Weights of a small transformer language model: 994M tokens.
Each number is 128 + 24 x the weight over the matrix's rms, rounded and kept within 0 to 255. Layers, rows and columns count from 0. Numbers have three digits each.

# layer 6 MLP gate, 1536x192, rms 0.0915, rows 341-389, columns 96-191
115124104124148112115137106126125130109137115106133119164154162127080094120128094100188064107101128132150149087154115169114122133129117140117142125081091099162147102130112154140160132160122146101090142120116120095104131145143095094158098110110151106097130113134081116119100099138168106108
102131079153174167132138144130119136104126128156131099136116107163143149067140105148133106127143141135141089121095132126112130135142130151102108163167127140112205122140133129153091072114146137141115134122191118136095100094132140112108128122137142159096114107144153139120120100094179089129
108145130141176115107125120135101155084116112105127158141150138182123167122135127115125124070123118158171133168163119114103150089164153110126134127170121167135134161137159119124116126135169158088121135110130137112132140103109121056150139163148151117094114096146103164100125100156145143114
098161124098135116149134101106146132142097129119128123071103136125148195087139164138126120100094096131138120123124094084158116111074107103139109184102064128126137121148137127150152119157156118128116137085139124096147126096110111094097142127104190108073134125127134112096097121103104115077
118159154106114129098108093136134151135096118150123139123099108079130120099104129169149117112117192096134122139121121079122091121127115171124156115174124121140104176120164111131163154132141126126146133121143144128115168166086165102105065135064089135112193112092145143126143114142143166107
145135087137117177120159129101129130144122160111165142150134087115143166124094146090121138087127103125131150123166138151128130104170149120095125180126119170142157128121140082162112087105138164135104148129156179142107158149128088131106088077126107151135138083112145140149084111147112094138
094147113134120165111170132120093133148095161127165110143129140136078128164130128128127140117112155132106135141113076149114104139136147125122179086183103108161156138132123144143135103171153121152145109112125146109115113117097147099127156088154098129115112127160116124149145148117138169159
155137131159150185118136089154141112181139093127094062144110143115139140098106140152134148140106153139164123149137121117189152117143134150093155126146155155141116127132189148138120136099124097124095129111065131111089098125171144109103101127148164129077101094089139128114133149103125151153
151137153113139095139086104102143130078044086117137127107155123125139119121110112132162097132092167112126098124126145118130119135150167129143135143138116207136126088127094136152162131118161137113129117142127141131133132091134096139147149134112135108106130118132093156126141150071096128145
116142111106099108132094114104124128121117129136140143128148114110127103101137148149130148148124114124085126113115146132105125098117173125122120143118114151105165165100176100156172150073134116131154090116099134074116143108154117142106148096163123077074150110126130130118149090114124123154
111109111145147135122118173106139129090149128113149104121127087072129109132127158153143130174112177122134152109128137122123145090113145126091135115146142135133178128105135140132141105155105134126115110126142099125158137149150172098108123109129124120116101118160127124126176158117143163108
145114127168181142098091119161168126127114083132120129183115146166119120092146143127068105155117129149156115154150087089113157098091107099096162125122112116155153139165128140106176156140133075114145128118140110135103107127106143081128116104155082103114107093100143125124123090119139141118
104162139131145138077100108137137131127119100152115164154161149153119160087138082186148140144154105104113095130187101086107151124074128110162114120141106132148141067105152188155149123129102112124138095106123155109137146104132084152109151112156141151118106123135121109163153089132138133155
125110133131122181115110052132165115115129117174119092140119078125140144155145146162127172111144146122136175140134116087150131113146132106141078115108128164107126127161147098136111152128107108106150133152120173147154140122135142126145089094087114119085068085142135108115166123165103122136
145186153107122115140093101109122125110111100109147105118123143140130135102139109116154123129093153127155158168109120153108147125099112058138115104126144145090160158079145150159159140110110116130133094161083127131144133121124145110146129138146148126136136124133130180122127107101113117127
136114153134150153119148096107148133092071156137103145087130132148139133176160105156153143124147129091140119155147129119145115133142116147092162133098149141122142142121107143109135109139143109091134125125065142108129157164164130134135114128109147128105091078120125125168078101120086105174
147135103162143086114110115129130133106126102120113129145130113145135121139141134131078168102100177128116151112145123147141113148131154128174091051150175109114189158123128132099091090130161144133144124131102106100132158138112158113139135109127122121089142105111121123120141135058114151148
097128124157155121102131092091125141117138136125118130145108171149149120119103185101155175142121129109116136138098101158089163124098125156146158131142136132145139121122154141117187131133097109145116109128111160116099147140101137128137127126136184164143133135130092132090143145123118121154
088157136149134140123118068171169152142098148152117124144173151128106142150140090102167185106116149151143127122093138103143117165110152146095134145123136108095140137131124117121118152121140114069106153124127147106105136145147116120127143101110100129129094077088098132122156128171165109119
111131122138174125127124126117161146088129112190161172173168163156118176161118150126151147149153074146172138114103126138164132162121121180129110133152123124132137163114124106122132092134187121091130122078099137109132163166122134143090136125097146118063158130141119113109112084136152179121
123154136119155117125134110119119130118118139098139152107123094198124127084120106116070126125094140155145102124150132130107106077131128123150124148133153140150140072136156172118172142115165146119151112060102173116140107123131107143132131095094146109119096140083100139129105145091113155112
140109160122147111140138120146055184137121129123159114114105134167157114118103110131157119113109173166112156160167145130120121120090113085131097115156088140150097145114138166160133143131050106131103079121126142146129157079091093125180115107126145123120140147142130136140145081125144126089
094141093124107132166120107104142161115166091103085160085152195150120117163140120115119136131118157137143152092141105130117177159156116126136152084141124156149137132150150120150156110125123110167139162114111135127072144113091164155073135141124151121100124128152107135120148123164142165138
116133157161147087134151113154117163133079121177128118144124133115180142067151134189153119133128136156180106147126153098147144095147145119123151133181148157174162124140110147144131105113134130119139153147134148140103059084134135091119128134087124098126108122137125149154116135133164095088
134133122117177141087121135092116159113135143125158119145155085171132121129124165121131148119152120084103134132133155093153174077153129152104131099106119126129128149109137089136131133097191139137144106084138161124150106098136110097117117117137081143140143146161148098120094109134135144142
127106140094131144123115120135174111091130123126157133152161107147055090139152147148142150149152139152126107116130121130173129138125142120130127166108085116144107188125114118140170153096151093139132126114131107099095074143157179114098123075161143173140139107179139108085131120105139148110
149118126100095121108118099119112158133096128108122140139140153117154113123122117120171141093129123139146156108140124091111158136081111123073126148106141142123165118124134125165157134082143146109127122144102111155137072105132111152122158091102165121115170141110101151071137112120096080151
149111145161128103123097095115105110140094159096108113126153147163079121123132137130117105137132156118150128124136126097094134178129142068141118151164151148070139113119145114131112117143120112102129125147133155134102141129104155128121092079134123166096101092100147103127146065086136141136
110108137094167119127108096146102128112118151120145138129156124129111126142131111179100103115113118111148113180136120120123126092137135136126126115184140134140116165126145123107135105090154147161122123108141155129108114167101113116150097155153198074137146116119130151139157146151128172119
122137154125145069107184170140118167136142140125168142091138136133130164141131151162108120093143161116137125143096162143133117126117107130128169136103117141158102060129130129116134170130112135129120089121150110133122128125131117106157150104106136091112175135129106130118115103078127077114
133142133131107118146118121144146131118088101122173177122141118114128085134139120127106136158095138143137168110123188076087143137132165095150117120108144141163190136122130106148154125178157079183105140145112157134127091129131111099130149163100157112141109132140175129096123124121082095098
125123175157109156139159100134111099146095112123115130109122130134164144162174156115101122133157097123161133088096130110131108141162150105164138134115136178148133125132147136134127102124139152157131124150094112098129099084125137161127147103133131111121146145165091132187111169104091118100
122103152148060105155138147124129183112139092138157165105142122099116095121144082186150146070083138141145131141109120142132130139112154142122140140180135206140120116082119141119145150094158174104173115165093138095142111105171145145105109103134125118115136124130147126145144117096126109129
147116152127150150126113147125149154129098105123117122095119118138142166165171142113123069143116125175158141146125073135169103136088092151119113143149144110149137134118147138136125125085130098116130153134152142155120132129163145117128137096132131158107125135109181102135087107111138161141
125144098067116142138141111193176166111144111171104149119138142149160158108158138135149161095119150141177141130103165118124100147150147105144079147130127163117140139158093128141136101124164164135131113170105086114095144161154147120114099123096141130103133112162124093162164170146114150148
118116134115115137145105101137121104081119147136122110108120150114116119121133144120135144106121111156111136107137142042131165125084092148124115103126109106122082158134141153132129164128138120141114132076149120126133106121098145104101116104118138093146144134106081158130108121142135121153
175121156166143086130128096122118135088171113115154133130176148111131112108101155113116176128083099136077127139113102109106105116124126126140167115117138130136146113138152079164106115117116131101127149137149112093119172152098137135117138147097097122128136112116119158145093146124105140127
106140143087154085101106108147139117116099128133110176131140141149102138123111141131128093133141105118091115124129078068089146161155119091117127117167115165111123115143129154157149141099114135095160095117142126128150095116093158098111111143163136134144129124097084126085109127110101177165
111064112092086122117147124133155128108111173137090185103126117117059157155146058144154130094094161153163138088083161115121149127164146125118123135155069124104119170107174101120133071136123130121143096130151125125099118093160136142066147119094153082118132089161154181126134133122154125116
062126125103117152111110119129152150113145117134110106118147141102109110118123143125134146158128128114173109100136152108147128144160073152124102094092177123142093144096130146076139133132113118083079146092121150126116140144112167158142125143105178121151141130112130145159118128167116125156
151120123144103164132151094112157122185115117139069116167173120124128126118138164139141135164115118163125153124118127115130137143142114123110127140098076126092101100112153116107134122085143130156164113146117132129121145143109149134076104117087121126094110138110137141101138161140144124155
150141103112089149095128136159142146142119168150116132174104118098109092141138128158120133123131156143132127115172153123134115137109125171109114153157135138150146111097163089127125087074145085101135124114074134129097126109138125112126110083107141140150119167126114074080070158163136092073
107133124162152103130080135137169126114100074137100128111107158136141110140154111119109175157128153096126115125094117087116108163103094117138148137162125151132129115127139141149149148115130116167151119134119157108147106117109118083119178112143139147080115116122121173104115125113137130100
118091122148141146145137118157176132082151113091112158135117107123112087153077121129121120111135107136147153078164104102108137107115137152167113116162120155123110142133123084123132121149151134100109097114169153106078164154129161113125075136099107126112161083139093130098118128156143124121
126079113119128123140129118124149143140133128123121119135164137155141118093139087106142120149143119148161150156139103118169132138100110111150169145083133121187153160156147141103176134120131178129148141101139127131129139129100130165122152123107136139118098092110122109109087156123122156121
114147126103161143106116125122111131108087129146152137153180121118136105137145149140132152127153158150123093147122132098106125074116115154169102168159150138130104122176121129138145079095106165146129133100141087090103117133109096134079123102129139123124195134119121111135140126102100126088
113124140184106140128064095141092147118144136157146129135137143114158132148139111112183148091124126136099152160080165151138098133136129118126088093121095134129137135126131147135171112133118122134134122135115105114102153082129117106132132114116116110136115127141113145092111122115123112177
108143121137152145158164117139096166139141103089123119125086133158165119150165150107142140109103110140122135115139162123138118162063141115112147129139155143134138132104195129089128119139122138121120144116097089118088149145116108129146154096104186138141090102085079084107105142155158126117
115112143147099104142120098156168123116174119179097174146139130140153136145122117121126117178114156152088159128136125155171147138121163085071146103144109134179117088131141157129130117172128133146127172164066167134123107137131146120092139121116187127091116144145104168128136144123113145119
# layer 6 MLP up, 1536x192, rms 0.0863, rows 341-388, columns 96-191
127097132136112105094127142138122118096094146130146151143079084134151115125161121119135117148142158105098140136150137137187122142114106117187115143167160122142157093137110107091157117159113139150158155109115099138118170130201164127123158149133100138104109083126105110134073107114156134116
153133121102100165164187093104122107129118126137125111099141127170127123091123116167156167102172134088143105144090091155147140193173159102158146138144123114129120132125135139094163154080135129138135126069097123117126160136120130154116148187148119117093097121125137103104137137085138134141
153170125139144190155097107109155115115119136130094134149138123122165194185089121145099133139167089108102086140117149103105146064122158168101122167118137130114127152154140122171137106121134129184143094105116093116126118139120151095104091117143171140153114132139133114102143153142151124129
134143129126157176114117138083125139149132098187137142132135101116122116119120167128125095166150119147099135134150118142128113121148135154121107092116107115141097119103173157182134148183136097150144133126157151152120162171157142134152093101097160105142130085138096112130137147102184132150
150118134137122114114114099177129165097154086141150161113129097134128185125129093109107135137131138104098172114159136105109104089141159124122091098129159131096102091107125148143075120123129157135181152097129102136143119112133110125132151131102154156096122129097140117104138166135127115122
174114163134111161163147135118166147134150102153143076155083134153131126110130136100121156136156147141105141112130153136105150115134108131127137089138153157102141123143165158096146128123147129111122141187127166104095177133096153128120121153122087147119121113101089104115103101130104153094
121097139073104117131138133162139152104129092130118153117146104152154140133091115155129166112125120129172154105107145140138132102112110120153121090124146136170128128123139130136116101138161093140115106118072114092116089140140136120096130158106141117150156125158121100098126134117125078090
170176126125104154123187144099121122127131114138112135176151187118127145128092178119129107116122139116139134108174058164119114126131075114168115107134103132148126103136133111083128096092131116143166166164098109072115134135096136176155122138113140113113120153159126096137139142100135122099
124140125111138146187106116090144094134119100111171136130147120131135099128146117114124110115154144076159123136118139097151060158141124082140140137154178146154140148132098127138110094169086126116097157096102055109176131173097109134130126123143101120144122111119139151139128148136190142122
153119145124116092097154151100141129100126151089127147132152129141160126102101135161157135098094158168126106129142114115132146162182128102101180126141136093097134144109105131173145113105154090086137096148124107119104134145131139166117114160158131125112144086124141135195100142136125137154
139094108125116137067174114184111135113076093104136117165122145191097164149117109105179115149102118166171093128177061117112110092113167148175120133163160136081103122147153179128152121129157127096103104141142132089112104139076119124126124120155136129119145104135131102091150141101126135131
143158143152147101120129164143133150120128126091143167122099111100114108131101141109121157152125085135121116105117099134065103141143143106149143137105133135158193104122098121136144102111115109142134131099121111139161153131150143107158097160154145115129073154140128108119122104097131130127
126167123142113092148164102153105127133108126157129126122118134188162136151124082148078174101146137116104126147108125127110140150147088113105085107078157114154129146124095154105100099132127114158134092118177170146121104135141103114136151103117152121141074159122109132094125119176124132156
148136125161110107140103145097078077158116168111150127129134137085105140093120133093111142125109115101157108104149119128177108119138105113123122180108086141174153124148114125114135142147141119099140143140131149112144121072148123175136138135140135128134141130156118135142097129168111119101
120179150176111110153144104160120144108124135108102094137144149123146116147155144110143134158114178131103159197108148176137145141126135097108132114155130121142164110109143155128143142115122101080141096145057117151130194104115102111161140111164163139123160145182149145129135076117142153111
117056178115133097116129119172140118152142103135138126111134115116135110142173101096132150148095111122091074092180144146142094126173141096141140158107117133125138140153152131131131153087169088130156117148163143100088145092075112151146142121128137146168100125132122124138129130101115149111
125096133111111085168062108132110147106110130128091088115097119110140124184097110160165165126097153167113152190162129145135129164121098105063108144140111116099136121115120138141094166137124182093145112146133153119153166114075118182155101145109138141111083116155152084106113120107112122145
125095106118123165132128162164123132133117099113110108121154156168173101078144148099144116144107116115096123127117106092126154116141143151159132120100139127083151122067099099125107114127143118123122141132122132125169124140102159108139151160124119123088143127111091136172135143146112121148
153139156121135168055159102122129170147136136135102121154093115125177113110104127153149095126154091128135180081113146146133139118119144177081164080149122144135136120115144097154148115147139138140140113127148138122100076128141149117105097142061149122149102129115120133142119118172112154161
092117109099143143110166105127104104133110115111114128090134142103129123121149156128084157120058120138145119134096111143097121136141135078107153132138131119106104083148175139118112145175100096163170118083133071133104139087124111093117127168106124118150060112124142150153099123120108127093
120127106152102155169149141087110092115157137111146085087113094079135142115105115146127122149125128119130132135167138122148098154117121121077198112152126160121116151114167128129100159093128154099167159116168102153138102145135128148146170094195219088124108107114085101153119143124128111102
157164133162118133081170123172148122122129084080126113133188169074160130166110145119161144103139109139159119122132157120154101142118175129118151159163108105152109145135141108090122135116132100130126131133136090072117135104116123114125157120114139171196152134172114101133112154117114134151
144127129107144127120158114118133063120107122095103146139175121139112124109100124169111154131163124138101161094134112105143111152157152141164112127157147107104094124113117112133131187185117117172133158116092096163102096090115136187133131147162192127111136127150132137181138154143139124138
152135123109115112146119131139107168153162149181186153126131122141090118146120063134145114113129145114120164142130154185091162104115120151131109144104119147159153080119123122100087103112098126141137149078126117118115141085115122121102128113127172107127171074099104094113164158126160096162
121159120127155123111146110124120134089103124161097087172130151171129119162101129148119139138132180130157160147152145084108140120128114110114134171152134105114152156123164158133144105103121100097099100136144120122101135124141118144112153109151137147146123150111159129122125133121121116138
102170140126119150100152122090130120101119118167124187143121115124095138123153114161135145125133166106135133119168155119132115144114122138139169089142132175099151131152143191154122144179084139138077142157113129061140132171093120121125083126124123141096137115144132118129141113155135115107
131103108141138128117153143127132152146142119117087102133123135120129133144111128148144175103141156171111161189126143135101130121131128096137124172134163096126153136119086139135104113140149137144131097102128128132165116132138112100125112145096121085114133129147114130128171133131122102093
107125129162161144080152114140161141180099122108130125150051157137124105150130132075133135103145080147145086162136108135151121124201121149046130126148074141104134125128119130119142114140103144155123089123116160141086127145134104134163126136127160153168095113125151109145128147137137141093
151106134125115096133084124127116120157155135120127139184124179089090138130129115136066096100152136122095167116124103133174162146138117093132111131135093133119072122148152129134113122118118126135123104159097132146122114142102194126172094129141118153142125121108136141143120132145123125156
127134131137142130134143113099120115095125153061127178130091119120100121108084116087169158127104114136088128141136134158128111143108147080134116152092103120118164136104116086130130149134127119125119121143128128124145119128126134140132101173161161142128160146109133143144126118107163110130
137093151163129075140146120146133157090153100115118154145127134135149135099109115138079128135088093100151137178076114150116146112140147186155132120165135141088128136142128122123095105130156157133188109129128124118121106127111189118130130097136089101118123103191157095086127106095123137132
157145123123146180178124111111091120137156126078133089124129140127128132134121161114149098165128129132129093140122140112106083105084136113106128100086114151107087129117072147123143115088092125121087151144130160126135071155113148164121099094133142133094097110182093117095124160154124132169
144112121140125105132125102092184131157129147117125114150115144106121134121148108169141167099102144126132135162098106135125086145115091123113097103100079114143119143162092169155162141159126117118138150123104138141111169122136146122105100152098106143152137066097166130127138188148114101123
124182113093130145125147148131154130111089136150134131121142124159095153137102126130157132151122147141113139106146102170090142092124142114129106111139134096114124128100139091158144140128129123107107119206149154147089156131097133162120155160112117134141122133166121182149124146126149107112
106124145175173141135083103117169118075141138127126094123138122148120118091114094104099096093128121181130076141108089129160133118158074176116157146105142130113087151101129110104127129164116185112115136122152135141130137126188192110121138117154140087141124137166113119155100132115155110162
167121124108118122145141183130126121130170118064150136148133068111119150140086116102105142143151182156090136117124143128158131146115155120126125142095088129116105135146116158117130151111122118138159106159157177119105092106143148137125112128145163121124096128117115155160151105145133118167
112065140131123126128213147152125126087142090111158106066069127093141122093118104118104091113163115116134138160102135129118129109123098127152131093149122111152148119129101153108141123143129137168126149140133170147138110117146129108121085123135106107154155109116147099157131123145105147094
125107136095119151129135096104138113148136118145145085151150107162146154131106079110122112132106152101124116126119174127169080177139178137129104145167120096137131176114107085092098111175111112141171130146155120104133113127129091150144112114110147125138140161145138096138123110101146070102
107127121138096164140154146108122090091141107072151112104168117081108136128090124109132122122135125139150100136130148096110122101140160155065083151102142140105133110135110077143147112137144093173138129172151131160104100173112112146107161136101120118120115144138101180103116179105106097159
159115141142136165156094140155151140105154100091124118156155109138151096093070123141115110135104084158120131138134116084090164071120131136123084155134125144141118120135144106119102132127098144144115124139112107153130103164117149129154104134149153106121107136121118111136158095148152168147
102115119153161116115129147139130124147150077114147162127134115140150101119152116150078094135110129093112110136096116165137150113078127141155116109119134164101116123135122125068132131132120098107135137148108103095110149064184102155120154144147077110104145142142119121134111101117181112115
131114112161168170127127091141152181129134113113122148134136152121147135155132143098112145100124116110141127112135133142152116148130121131173136100180108139145112162087127166100133125137147115136124124147139098115106136098133120084126144094104113139113126142189088123146110132104136158096
122125115115157117118107135093115133138140137099112164113118160192103128144168130157152101152130154137096134111156095159122139161098130084114083137084106153161118112137146112088140110167151094123138140144077164098151122121103104142151114100123125130156151131134113115108113141170123144133
115116095161184109159113118174130147176117137148177130134120096171116127137125093108169162133094133136078141143129081148155148129151130156092140136054115127139164153071117114126134147146128147120123120129147129164143125130165142138080121153127104114118117134137138113128146133133101075126
157168105136085075126179136098110139119119126131135112129124103121147137110164150143141126140149117144154110111158146104087162137103132108136136116075140150122134106109125200137098101159167130107091138101145182132160121141144120111102167124109129116107153107080153132111127100133142115112
093154130157144123114168163121108153142120108084073123173115124108146130179122143082108145134098120123142116138163123130129126116118106144114142126131115133163120118148145108153134117139145169136118114118113095105118112139182103130120119106134099134178121141095129135137137121092119125112
080128107103163118084091147115134139092147164144119114094139127086154135122113119100116091134108140149104146147134110134152116091109111120144111127144146128126108151118144108077141129124117147148103151140116131125134123082126128122106111147167134160134148115133122159171166102144110090105
130132105133103152115127118100126120110143106136133152089122114169187140124169173112095109121141162122088092118143112102119135104117159176200169108135111106127124165113120119135116155181142118147170113130133158126095158112098128167126137141136132109152142129149117146115143182113118154166
# layer 6 MLP down (transposed), 1536x192, rms 0.0859, rows 341-388, columns 96-191
117125107135158116159142161118101119114101134145149101173124122144134126106159112125166131146096125133149134106160146179090169036142121123074104081137118143135101113146168064110126153083118130127137111120149122158111169108084085141148111121124107153136116107141127095098152152132108094125
164152140058103127174144144115147127117104159132124172119146127124127091162131148146123091089126147132164148147113142137159099103159159125109113110095112148146141126128143112127154117104157121097143111151112101091139104118147073168149121089155161091160117166115094121150100152127121126145
127139171123114116137108111132118125098112075108129115097120120111112086131136110120076133129089112124163085149107088149097138129144149133154139117130122130115121175154096127122138090166135130177131138136178101132139134132114140190098118119137181163140095145112131116194156185127138137152
097134053135145118092107094111133153140099160136096161127109137128145108154111076087097152080122102098133139125102127194131160098115143094134142120121122127108158106134134092082133090165120071112095126107141142120120125128097093143118077181115124135123100145111123116100127166152133135131
121174084133110103117179136183175154091125102113095137088156166110134154136105156136131070137117134105146107138110135126144109090153121121142125052120117119130122107117132131106139062094168133128104163141084129087136100127157173092098132107100135154145147114124128139100105133106118115142
150092152115103160126107087132145160121131128140152196108135139143133131166135112110114119133101124114094156132140122123133127157134127093139141136130106136125098121207083144143152149152150122125107110122104116205133120120095134141135180132107127093154133112169142144094135129137121111169
154122128127126098106112107132139124134094121142141135140107108124172130105132100131139114122108138127122126110115128150131118141126103159113090124075155128108122153131107147116129129164092082121146119109128077119102145113126118114109077159106097138166124157138129085127121124164098128127
114135159142117104163126128125143111113116155112116154113129091115140148126077139111134111130095105133157117104065092156097097136122143107112132154098174140119161176160112127116105106108171145128122161112133139094142111142138090128107147144172123146084109158150139098089121153119178127143
136126143181081131135078146104076098144144063094150102109133109080114111108151119115143108153105168119100132195119131145134115164131109143103184177113135152141102140146084122119136151099094121093146060113147163151121141132141133127178152131162130105141099130113072141126106147152154162122
142105126099131186140152055077144136190129152086146135144135148117136126094103127131130152145109146164160159113133107141106129137150158127157126104099134163147123084147132151131094113154105139107146146136133146140119157144168127158066139178121164115100149123133131152159099102129154107128
168095150124126106108096147149131140132125098111105142159141128120141135094079137126128139144066143125139130121142141165103126113134096130075096099129119144143153145145164139141126145146089144154112129120134104149135127127128139135125153124122099145115123152160132134142140146176130114094
092133175171113122147161113167109133139159131094138131174147136115154162108123140159139150140138108119121111098126117139111075130117121113133096093140129140114127130167094094150165124144090121122154110091133095124126121135172159149119134150135147161145142113147106138060109104108104107110
176097053156124154134125166115145132133092118091148124135146115109098139162115124095178145168135106172138087122172128143143169164135104108194174135190115161135097121131143148147156142113147136136136163120097097132134132118130138162200112121142134120146167102174127121137137155099125095170
153143148143110124102144135115125119099148133130133100118158136152091131085135097110129122127172105145141129089137119206142160178151130134128093163121145169145090171123162108127111136133144130120166134123128114083111123107087095165111129145149155085114154141083122122126133146100129133147
127160134108143145133086168148123114114106102165126132130138163124162162114126107138149122176109165137119150132143103158093099142135104134104135118127139104106134137084113151118136132092140090157132157143092117156112120133069115161168117107183139181123131103141121144126119133121168134136
160140132124092130095095104117120196157123126105093095153112149163087103145130096147115127126160142163110156114114189117120132141122163130147122136142131130125114130140125191095132114127101115143131149135146126097133124095118126145113087138118149164150128138161114101146126145152100104082
132073064122130147099062155121133103147143123156099124136131102148111125127126098132145123084098109125128158124171107088132124144134135112167140126142094085137136134157144178109134134084137169130119110141157168123087144073118199120134106108081151162098140085115100131150118109109135136112
127131146097129097116119131125134115117117102156104120151137137123136134119164122119145135133122112123109140121118180185066135141117121156101088115108103131124091124120111116161102108108193130110116144158111133117077146100088134143207136116172128112125118122153101103085115136114137147171
147143108106133122151109112116159111128120132118104135108130110105134120103119119154130092185091122129122102154123119102101119145114152133141127151096136122107112115121110155089133132121115131145123119127127139120155144112147130109124153128198129141133101107076141146154081146116122150105
139107164106078144135120133107096129140171148107163127152122108172126174120144124130116129147106111167086105136158138153186148119129148115146154152118109116121125106099101137142160153095163090124094077115091140133137116118145112137123140104107112087120140147162129126127135154120115113147
101100089144130123131128167183117173120145144129136164124094134187110106129139180173128123120142135149150143135109112139160091099130146120138132171122105073102134138126110123123094111129147138083125051129103140110136123133139144130081162173100133102116124141100161121131137159168148175130
119115131094130141133124121106123092137113105140136178119096098148105118106135127110143123146159139111133148125140094137130176145111099131130144132139090157106156134137099121116088137149124148135146122104085154129110143127143130084117136109129163075130117119130108136116126118139125126147
143130133109148112120111109109114125107166104099128153106135130146139089099114150127107114110132113156147115110134129138131160102132107107137203187142068142112114126138089157106163098158105105126111109135133138171144085120150198102158093135128144152157143159125112090153158158171089130165
125105155105166134123136151136074089147084134145168109149142145139165154092147137141132171156130104113117082128110097129134137136158155129123145105136166139105148173119081097122116152159178118130130117120135120172140111151173130114161123113127074077101130135159148142115121138135122151090
125107175131176132145129140174152122125144139113154155111113104100077108093142116100118139122106132149099118114106122096111125117137108152140119083137112151097117139125139132129139163157106138153148158096129152152161144144154149115133131138101118148134104134144163141117110142132125118163
137100205089196148119061171110165130136120094117102109164102114156104134115141125107115132098101164136116138139113098106118131162130157110105115138097131103115135135133079094148144155140178172144129150119124160125103073139124175160063114135124078166155138099140152118113130083134144145088
134123103115127096141148103110147128159098140114135134122109166112191144133132109153138140134144121074172090045149096158162105142131148112167145148069134109121081141107124157138139134107091107117115151150132122129143160105142097154136122104142177085134115132117177128147122128143126153143
130161128108132123072160114142112146168090047133147078107106151126154084150105163103144153114118161123121113166154144160172135148140118130104148160171113123099123118120151111142141118117128107129129115079149125140122135145156106128149158135150100100177129105133155089100134104140120078108
158113090041128146113128135150140100133147170159169102142103139153129103141145116110127149114201136132109123115096122111148117141134136142140143111172136109145104122138145121100140138138166149137127113075089133102100132151130156175159159143116151108109177145102141117124116124118091151104
154130146106099150108128147166147118111153116172118104125135119122123120131162166121114110118184135153167093113147126145118166104162099149115114123167145150133131127119145156139115148123146138155153114087167118131094144156151146131115125094133126100148140128145106124133150150115114183128
143146068101110090183135147134129126143138089138149141163128150144113116128159173121166171111089119178148141127123143086088128147092130119108133150115151113099139144123143146138179110140111116171105139157082155146130132095131148107137128138072177124158120137117164121111147096138119128109
130132134118146081123087140128086106105150128119136146105174107121153170154130137115114154124100160125159125080124131130125154124144117109124118102178127133171120123117193149129089136142133105149066105122168110147137109126115112095195087147112088167104153140121129136158148082121113117129
093140166116174124129099128139105117103128135100099133146069084134145106118125125103088102112095116151088111107151134119105130097118175106101126147160130126111137060104121085125094141086150090117129110110142125169095121158104127166150175157153124110114122167138140108135082132093123102149
133102140107146129120146159108149142103160119106144129098154125126131092102129130146107102114133110132155158154130112100157165133127121136102143135115107126160162158080119174146150132096111158132112102150108098117122095132099131145019150114192108140128104141088111138131100149140158126097
123112103124155117133142134124129119134144139081137124137128092151125134143151146164164101149129152114180177146114180120163131094104163133137110108155110120102143150076127133117126130107169154137131109108134130163131158141155122143147151099128145120119120088098150136135159149145070150141
127089148150095139116136082129137127144116145165122135133117138156122118111088144068112111125126103125149162137120153142129134131181119122148087166120136137116153103115150145157159144126136105153136174118112082094108125127076133117135137163151107134144181159173100116086108156070138093113
178157151113128119100098143106110136162147154147127130090127116156128107097108180125107142125170143121104105115124118136108063110137126100097076150089166128129161169093130149110155159093160137119114111074101127138095142118120123118162123104115153078113136128160090106082094131146122102113
160117112102150141144104131110096131137148133140167101076111110140139167119123140069124138122108143126123134130130140112148161085122131119154115167135113085131086135145115128156100137110129132104123117131098155118092166127148166098083115132145137101124127123152117116154169115137174131110
145136142118164131127130136148118159122124166126129124133159110122148138175102164156122173153125135044101112101168094108140147148141144129149163119180108086092155107121116164164137122129126119171121153092125092109165152123091102148124106130086126160114161099168166129144129128169150145166
121195117141117143107150149140121118117132097107124150086114151105070126083118144134130164118138162123137153141096141161130163144154157130108127117121134111156129159134168119118122128102090109111117156136113124129091163128149174125129167097108152100149148140116124149105183143151148150155
108162130152155153160143152149145149156096134121128131090112109114113094099098125108099161166144093180138152139096084146129140090142161113135115101087092153121123140123135116085150134134107116145150115133098128140098127121162120142172144148141124098123131159181169157176153137139098151095
126123173097092111117129137096116131078127123105111132112126111129140142128158095162136117130133112132137128131102141114128104087169137139110144150101159187128116149200135098139128136119146143098123120105165142123163181139149161145150114174125134119156160115109151137141145093152115136183
131133147143135154129129093125135131125088117136151121163122155099155107124153159097101156132136135161096088141150175118130125125094120171134175109113139164095161150118106168133119126161113138135091134115137142125138138135141114109024164131143075146078122146145114135126145100079110126130
082101150124128135147138132089118119124149115148089103105123147115109121121160156124121110124096129123116109112173175202127119100107149094166141135176124093132115058135162101136103136105100156138143177106120152124144124117127114102115115149142124142141126088144165131127101126104121187127
130136142166186135118116152110108121107100125110082132087138084127122135139140150107134122125126109116117115119120164122085137118160100135128074150187097130083113122103124092133074133148132068160125129093098161097143139147132100130080095116147119161149164162135094134125147095145122107173
176110182123148136119151127138141118099161151102110161120157121151176177136114133123062129140129149099081169168113138158127161144142159158106096111177149128131114124151105107137111142136150179134096095064136127091130122110080161147102126145111174115137130106155119127093110069117131138148
145119072144122116134112118121138137153106099098111154153111139173117137138133134142154138132157134103145132140146111118106098126159117077150125127091148169078121065128124142114142121160197108122110133128170124112149135111157144127132132113131118121156097100142140118132144163108140119084
125115115129122118135121124091122164119107106112144105168154103041099159131118144093121155096155105116110103127107184129115139135117147109152088106104131122146089116115108116134139134123130134147132141161118124082110136129109150181184168110127119183141107136164151129094135152174165127120